config.yaml
num_key_value_heads: 3
head_dim: 32
qk_norm: true
init_std_up: 0.0299
Each number is 128 + 24 x the weight over its row's rms, rounded and kept within 0 to 255. Layers, rows and columns count from 0. The size above them is the row's rms in percent of the matrix's.

# layer 2 MLP up, 768x192, rms 0.372, rows 143-159, columns 96-191
size [107 107 112 103  56 104  71 106  63  68 105  50 121  90  85 107 111]
[[104 120 118 128 117 105 114 138 121  95  83 150 121  87 158 153 110 115 114 149 136 132 162 135  63 145 160 100 149 123 141 169 161 114  95 136 138 149 111  85 137 110 146 159 144 128 132 159 131 100 163 155 158 127 178 117 163 165  96 153 174 114 128 147  93 127 114  90 158 117  94 119 124 118 130 104 155  63 142 131 136 121 126 116 102 117 145 147 141 149 170  97 128  89 114  75]
 [137 139 139 102 136 103 124 145 108 104  76 159 130  88 109 132 141 135 152 100 107 162 145 143  93 163 128 115  96 110 135  75 100 147 134 138 121 162 127 135 128 127 149 183  95 143 111 108 120 142 139 117  97 157 148 120  93 149 122  75 127 121 109 138 138 155  81 153 102 102 110 157 138 117 117 116 123 150  99 132 137 110 151  84 111 139 150 143 130 141 136 140 127 115 122 119]
 [134 165 129 141 148 152 130  76 145 123 119 165 163 107 133 109 124 169 138  98 102 111 166  70 143 102 119 157 146 138 141 101 125 113  84 134 125 112 126 132 113 133 153 117 117 104 124 159 105 118  85 171  95 110 108 194 134 124 107 125 124  95 160  85 173 104 154 114 101 165 152 160 140 119 103 121 121  84 114 103  98  88 178 119 153 139  98 174 131 122 112 198 137 162 114 100]
 [121 150 152 120 119 102 143 138 127  71 138 126 165 117 111 109 123 188 155 149 138 133 121 150 117  76 114 146 110 116 132 123 110 150 170 131 123 150  89 165 108 131 142  85 107  85 141 108 152 135 115 143  69 110 106 111 119 118 144 115 123 154  77  95 121 154 159 161 119 147 111 147  93 133 146 140 172 125 146 147 128  90 135 155 123  98  90 120  88 128 162 125 132 174 117 122]
 [ 86 152 106 134 114 148 129 185 141 127 156 126 154 127  76 135  90 135 124 126 146 112 120 142 133 160 155 103 156 161 132 121 172 100 175 149 108  98 100 120 131  62  96  97 113 122 140 141 132 160 160 116 146 107 114  97 134 121 108 129 164 109 119 140 169 145 119 103 130 158 160 130 166 116 118 127 145 149 133 112 144 147 116 111 156 154  98 155 109 142 142  87 107 162 117 119]
 [182 163  83 135 105 124 119 173 195 135 119 129 132 143 104 115 170 114 127 119  98 120 109 103 111 120 106 150 162 119 116 146 117 157 140 126 155 157 133 136 119 110 121 126 119 146 108  91 127 120 104 136 112  79 166 114 133  83 151  91 137 101 111  56 115 120 167 146 114 166 128 147 147 132 101 152 151  97  95 124 134 132 142 151 145 171 140 122 146 136 142 180 119 143 146 104]
 [125 117 141 119 163 129 135 117 130 118 111 177 125 106 126 148 115 169 165 128 155 129 165 132 134 126 148 164 121 189 124  95 143 137 106 173 119 100 140 161 148 147 133 114 122 165 101 137 144 125 112 155  84 131 141 100 112 121  85  97 139  92 125 122  89 149 183 107  79 182  95 138 136 140 122 103 103 132 164 162 160 120 124 144 100 113 139 132 142 122 119 143 111 159 187 133]
 [158 144 173 134 122 125 126 131  80 124 129 117 150 127  97 145 140 104  95 154 160 136 144 117 155 119  82 125 153 118  97 105 151 139 140 129 136 104 124 152 108 157 126 118 129 178  95 118 124 126 131 112 145 160 108 122 150 102  98 108 131 140 114 147  70 156 115 146 113 143 122 149 108 146 168 176 159 121 143 133 114 125  80 102 124 100  87 120 135  92 140  89  92 165 168 128]
 [101 141 137 165 131  90 156 144 100 127 111 121 128 107 130 128  86 107 151 123 135 172 127 127 149 168 135 147 117 149  66  93 153 133 134 142 124 154  94 130 161 171 121 132 120 145 116 149 146 129  75 152 118 116 143 118 128 134 132 140 137 103 113 119 189 139 171 111  71 113 102  95 125 133 130 122 114 140 119 138 128 111 126 116  78 124 114 149 135 124 123 142  96 124 113 128]
 [136 111 124 158 133  97 121 164 100 123 155  76 126 143 115 100 137 133 152 118  94 136 117 126  97 141 158 115 119 103 139 119 123 119 108 124 166 112 112  91 149 135 181 155 137 154 133 112 143 136 129 140 114 106 142 148 131 140 124 109 119 140 180 179 151 125 118 163 155 136 146 134 114 125 101 148 160 105  80 134 113 124 141  80 102 103 144 130 109 107 161  93 145 155 173  89]
 [140 137 151 142 143 173 144 108 153 106 125 105 155 144 185 107 106 136 140 129 129 147 138 159 135 126 112 129 162 142 126 149 114 140 122 125 162 157 106 147 117 170 127 120 115 110 139 123 167 141 141 127 106 155 163  79 129 133 135 121 157 127 116 152 136 116 150 134  58  79 101 131 119 121 111 168 115 153  82 117  75 129 161 127 149 113 150 183 102 135 163 124 114 144 159 149]
 [143 152 163 101 130 120  92 127 123 100 129 154 134 142 106 124 113 157 140 132  86 139  81 149 132 153 134  96  99 152 151 107 122 119 129 146 138 141 110 157  79 125 130 128 168 127 104 154 120 127 109 141 142 107 158 103 122 106 163 111 155 132 122 111 120 159 132 133 144 116  91  94 133 145  94 133 125 127  83  96 134 131 193 116 116 141 182 138 150 110 100 122 135 171  97 154]
 [110 128 110 134 143 162 133  78  93 103 112 125 143 132 124 132 104 135 126 158 137 125 164 148 156 130  81 126 158 125  95 134 134 137 151 132 121 138 174 117 120 185 133 105 106 141 109 155 146 139 146 153  95 151 151  89 139 110  99 132 139 120 120 163  91 144 149 140 137 116 154 155 154 128 136 103 130 187 128 116  78 153 121 119 171 121  96 135 162 158 136 146 125 141 155 142]
 [122 109 120 175 150 159 173 123 133 122 140  94 135  84 122 111 157 159 160 146 144 131 111 115 141 176  94 163 137 148 144 141 112 125 132  99 166  96 102 125 105 121 127 105 141 113 143 132 100 123 157 168 124 109 137 164 123 161 131 109 130 107 146 106 129 132 138 109  92 138  90 123 158 164 156 137 162 116 133 150 146 128 200 126 164  93 134 129 134 127 124 104 151 132 159 126]
 [145 153 134 140 136 118 112 122 155 134 155 191  74 129 131 106  94 123 109 146 101 157 161  91 126  97 140 167 115  87 114 141 128 141 128 134 116 132 126 121 116 147 134 143  71 137 103 124 122 123 119  93 138 102 154 119 135  76 160 107 128 141 122 115 149  74 133 147 131 135 129 134  51 105  95 141 122  86 124 129 131 123 150 155  84 125 106 101 140 121 102  93 119 136 114 145]
 [106 122 152  86 179  98 115 137 118  80  93  96 156 156 133 119 157 118 135 146  75 106  76 122 110 132 185 122  92 143 158 125 111 132 109 167 136 102 105 118 100 149 125 132 126  87 143 148 106 156 109 128 102 131 148 137 113  99 137 111 149 126 104 106 132 104 118 128 139 133 125 150 116 140 159 138  84 129 102 169  99 135 128  96 103 144 147 124 136 113 146 157  72 104 108 153]
 [146 160 148 125  91 128 139 133 127 137 137 140 110  85 121 137 118 155 118 121  82 105 141 122 157 110 147 126 125 173 161 107 110 160 103 121 174  84 124 171 126 108 103 140 158 167 102 164 157 143 110 107 140 140 163 148 134 124 102 170 121 160 132 121 132 122  99 130 119 128 148 154 136 180 158 119  65 114 106 121 121 153 118  73 148 180 146 161 152 136 103 111 140 125 133 132]]
# layer 2 MLP down (transposed), 768x192, rms 0.186, rows 143-158, columns 96-191
size [107 106 109 103  54 105  65 105  59  67 102  45 126  87  86 107]
[[139 129 122 160  98 149  59 134 127 113 113 124 134 130 147 107 121 119 148 134 128 138 137 144 134 127 137  99 112 145 109 108 159 152 106  98 154 149 166 140 156 126 112 135  89 110 102 146 157 105 133  95 133 109 134 153 140 123 161 127 149 114 143 186 128 173  87 147 121 154 153 143 144  75  98 131 102 122  95 160 160 110 120 124 150  89 137 117 130 104 152 102 101 108  53 184]
 [200 163 124 131 147 143 132 157 143 114 120 115 125 116 115 120 149 115 122 106 131 112 140 141 127 126 167 124 120 161 138 104  78 128 133 127 163 152  70 129 136 157 129 158 112 115 124 134 125 108 116 173 120 153 152 108 154 116 154 147 173 117 136 137 131 152  93 122 113 127 122 167 118 150 128 127 111  98  85 126 120  86 147  69 131 112 150 126 135 140 124 101 133 109 152  94]
 [124  99  94  93 138 135 157 113 155 125 116 133 145 121 148 150 115 156 163 135 123 140 122 143 161 123 101 168 142 143 110 111 135 115  91 121 131 126 153 110 132 100 145 102 169  85 149 104 132  96 152 107 101 113 121 134 146 104 143 149 172  99 101  92 158 142 123  97 145 120 146 144  89 112 136  77 131 131 144 141 128  98 111 106 154  72 144 156 129 154 153 149 143 104  96 134]
 [180 151  89 110 157 164 155 149 110  65 139 100 139 129 136 128 111 132  94  84 100 157 110 134 143 125 135 154  88 121  77 141 128 108 149 118 142 158 140 122 118 128 129 104 161 146 117 111 125 139 117 121 111 139 144 103 129 107  99 166 113 123 140  93 148 140  96 136 164 150 178 138 155 127 127 129 132 124 196 132 117 130 100 139 122 120 131 132 154 105 143 103  91  98 143 150]
 [140  77 173 134 111  93 118  99  82 131 100 114 129 129 130  96 112 141 162 112 121 151 152 132 107 119 104 119  97 138 120 140 117 171 113 161 133 116  94 176  96 157 110 133 137 140 136 186 120 136 125 115 119 180  90 147 144 132 176 101 123  97 149 157 112  99 110 160 126 125 148 144 147 123 121 120 118 113 184 150 122  87 131 167 144 121 179  98 136 124  97  85 124  91 141 124]
 [162 112 105 128 122 141 107  93 174 131 146 120 112 142 169 151 183  69 175 123 117 108 171 182 118 134 146 151 135 124 132 133 112 147  99 133 125 137 141 135  97 142 122 142 138 121  98  97 111 110 103 146 124  76 115 109 128 134  79  91 126 131  96 106 135 126 109 146 110 143 106 133 121  83 155 130 184  82 129 139 151 113 162 154 119 164 108 153 175 126 130 117 189 114 139 127]
 [148 112  80 125 126 105  96 160 109 176 165 101 119 158 144 132 150  99  78 129 136  76 118 124  98 135 136 101 105 112 115 130  84  95 113 115 161 139 141 143 151 102 159 135 139 117 125 145 140 168 104 142 152 103  94 150  82 118 127 140 100 169 148 138 126 105 125 149  74  83 142 153 139 119 108 143 128 171 158 134  83 130 112 134 148  79 123 141 154 120  90  89 160 119 137 114]
 [116 121 140  85 142 133  78 147 141 124 120 134 119 146 123 154 112 122  98 117  81 133 154 128 130 135  82 119 141 137 101 148  92 114 149 109 155 123 150 165 127 100  76 200 141 144 102 115 123 114 169  95 168 147 105 142 119 117 107 144 117 108 137 138 130 155 103 119 169 150 127  89 126 138 112 115 105 125 142 127 126  96 166 104 135 158 111 157 128 128 113 124 114 113  60 171]
 [107 143  92 113 161 110 109 100 124 116 130 131 107 158 145 143 142 165 100 186 141 117 138 142  82 123 126 113 133 131 113 141 142 123 108 150 124 162 127 160 168 145 141  90 112  94 129 159 110 149 118 139 114 111 148 139 129 129 148 153  92 138 116 115 129 118 103 125  77 115  32 114 119 113 146  73 124 138 181 122 113 164 148 114 121 153 140 110 113 155  83  98  95 133 141  96]
 [146  94 147 133 105 160 100  85 148 167  64 132 168 140 160 120 127 111 103 125 137 135 123 140 159  89 103 139 125 132 104  99 134 112 155 111 164 102 149 138 120 149 107 128  95 114  92 153 145 142 131 140 166 118 117 124  97 143 163 115 110 110 119 121 123 121 156 132 138 134 108 123 112 157 145  85 138 128 144 107  91 101 126 127  81 161 125 111 163  98 125 170 120 151 112 122]
 [143 112 122 101 138 122 164  74 145 165 157 130 154 100 156 157  93 124 145 115 129 147 147 147 155 116 158 129 112 110 109 162 109 127 127 121 107 153  63 103 119 111 159 117 137 121 171  73 127 151 111 105 116 115 177 157 105 194 143 133 141 165 108 121 122 103 174 138 101 113 122 112 120 110 149 152 112 139 123 137 128 103 122 141 156 127 151 160 150 133 157 115 106 107 106 150]
 [155 125 116 150 153 131 149 114 140 143 148 109 151 127 140 145 168 163 136 127 154  90 174 131 137 127  82 168 132 104  84 140 148 140 105 118 124 110 117  76 136 143 124 122 103 142 119 132 128 149 173 133  92 108  75 150 151 119 131  80  87 152 141 199 124 128 116 109 139 154 150 127 144 114 137 124 133 126 140 194 130 135  85 127 156  87 105 171 119 110 123 133 137 126 126  64]
 [ 89 113 133 116 157 125 132 133 176 106 126  90 166 136 129 146 141 120  99 111 129 152 156 145 102 108  92 134 119 121  78 150 134 119 127 133 119 133  94 172 117 161 154  89 109  82 136 137 126 142 108 120 117 135 148 116 132 108 120 120 130 149 169 144  99 137 128 164 130 165 112 125 120 125 156 130  96 110 114  84 134 146  88 113 130 126 112 122 135  86 128 129 111 178 115 166]
 [130 134 142 134 117 152 133 148 139 158  98 157  98 134 169 113 149  81 120 116 110 103 128 118 151 143 140 124 159 101 140 101 137 141 119 143 156 131 141 124 134 153 169 145 110 149  87 143  62 130 111 121 118 120 113 125 102 124 162 147 152 137 160 112 127 113 118 181 143  84 170 131 124 134 149 128 126 172 120 156 162 183  80 121  98 185  71 151  88 175  85 171 149 124 141 139]
 [163 128 139 201 122 109 121 106 127 100  97  97 144 140 157 134 141 113 119 121 136 123 151  95 168 119 129 108  90 122 139 134 163 118 118 177 140 128 158 177 141 121 114 101  64 118 112 137 137 137 116 102  90 155 116 132 123  93 143 122 134 142 149 113 158 125 126 108 167  96 127  94 138 190  95 151 130 144 115 174 122 147 113 127 104 132 101 139 144 143 114 158 131 158 114 117]
 [123  93 159 115 129 141 120 118 154 140 117 149 168 172 130 139 171 154 134 117 121  99 124 142 144 138 101 126 113 133 117 140 104 108 123 103 156 136 137  88 139 133 117 126 117 119 145 145 128 134  83 126 119 107 160 141  96 150 119  96  70 128 153 114 146 108 144 134 123 151 114 172 144  87 152 117 129 110 118 206 116 124 135 139  83 134 155 131 105  92 146 136 121 136 135 151]]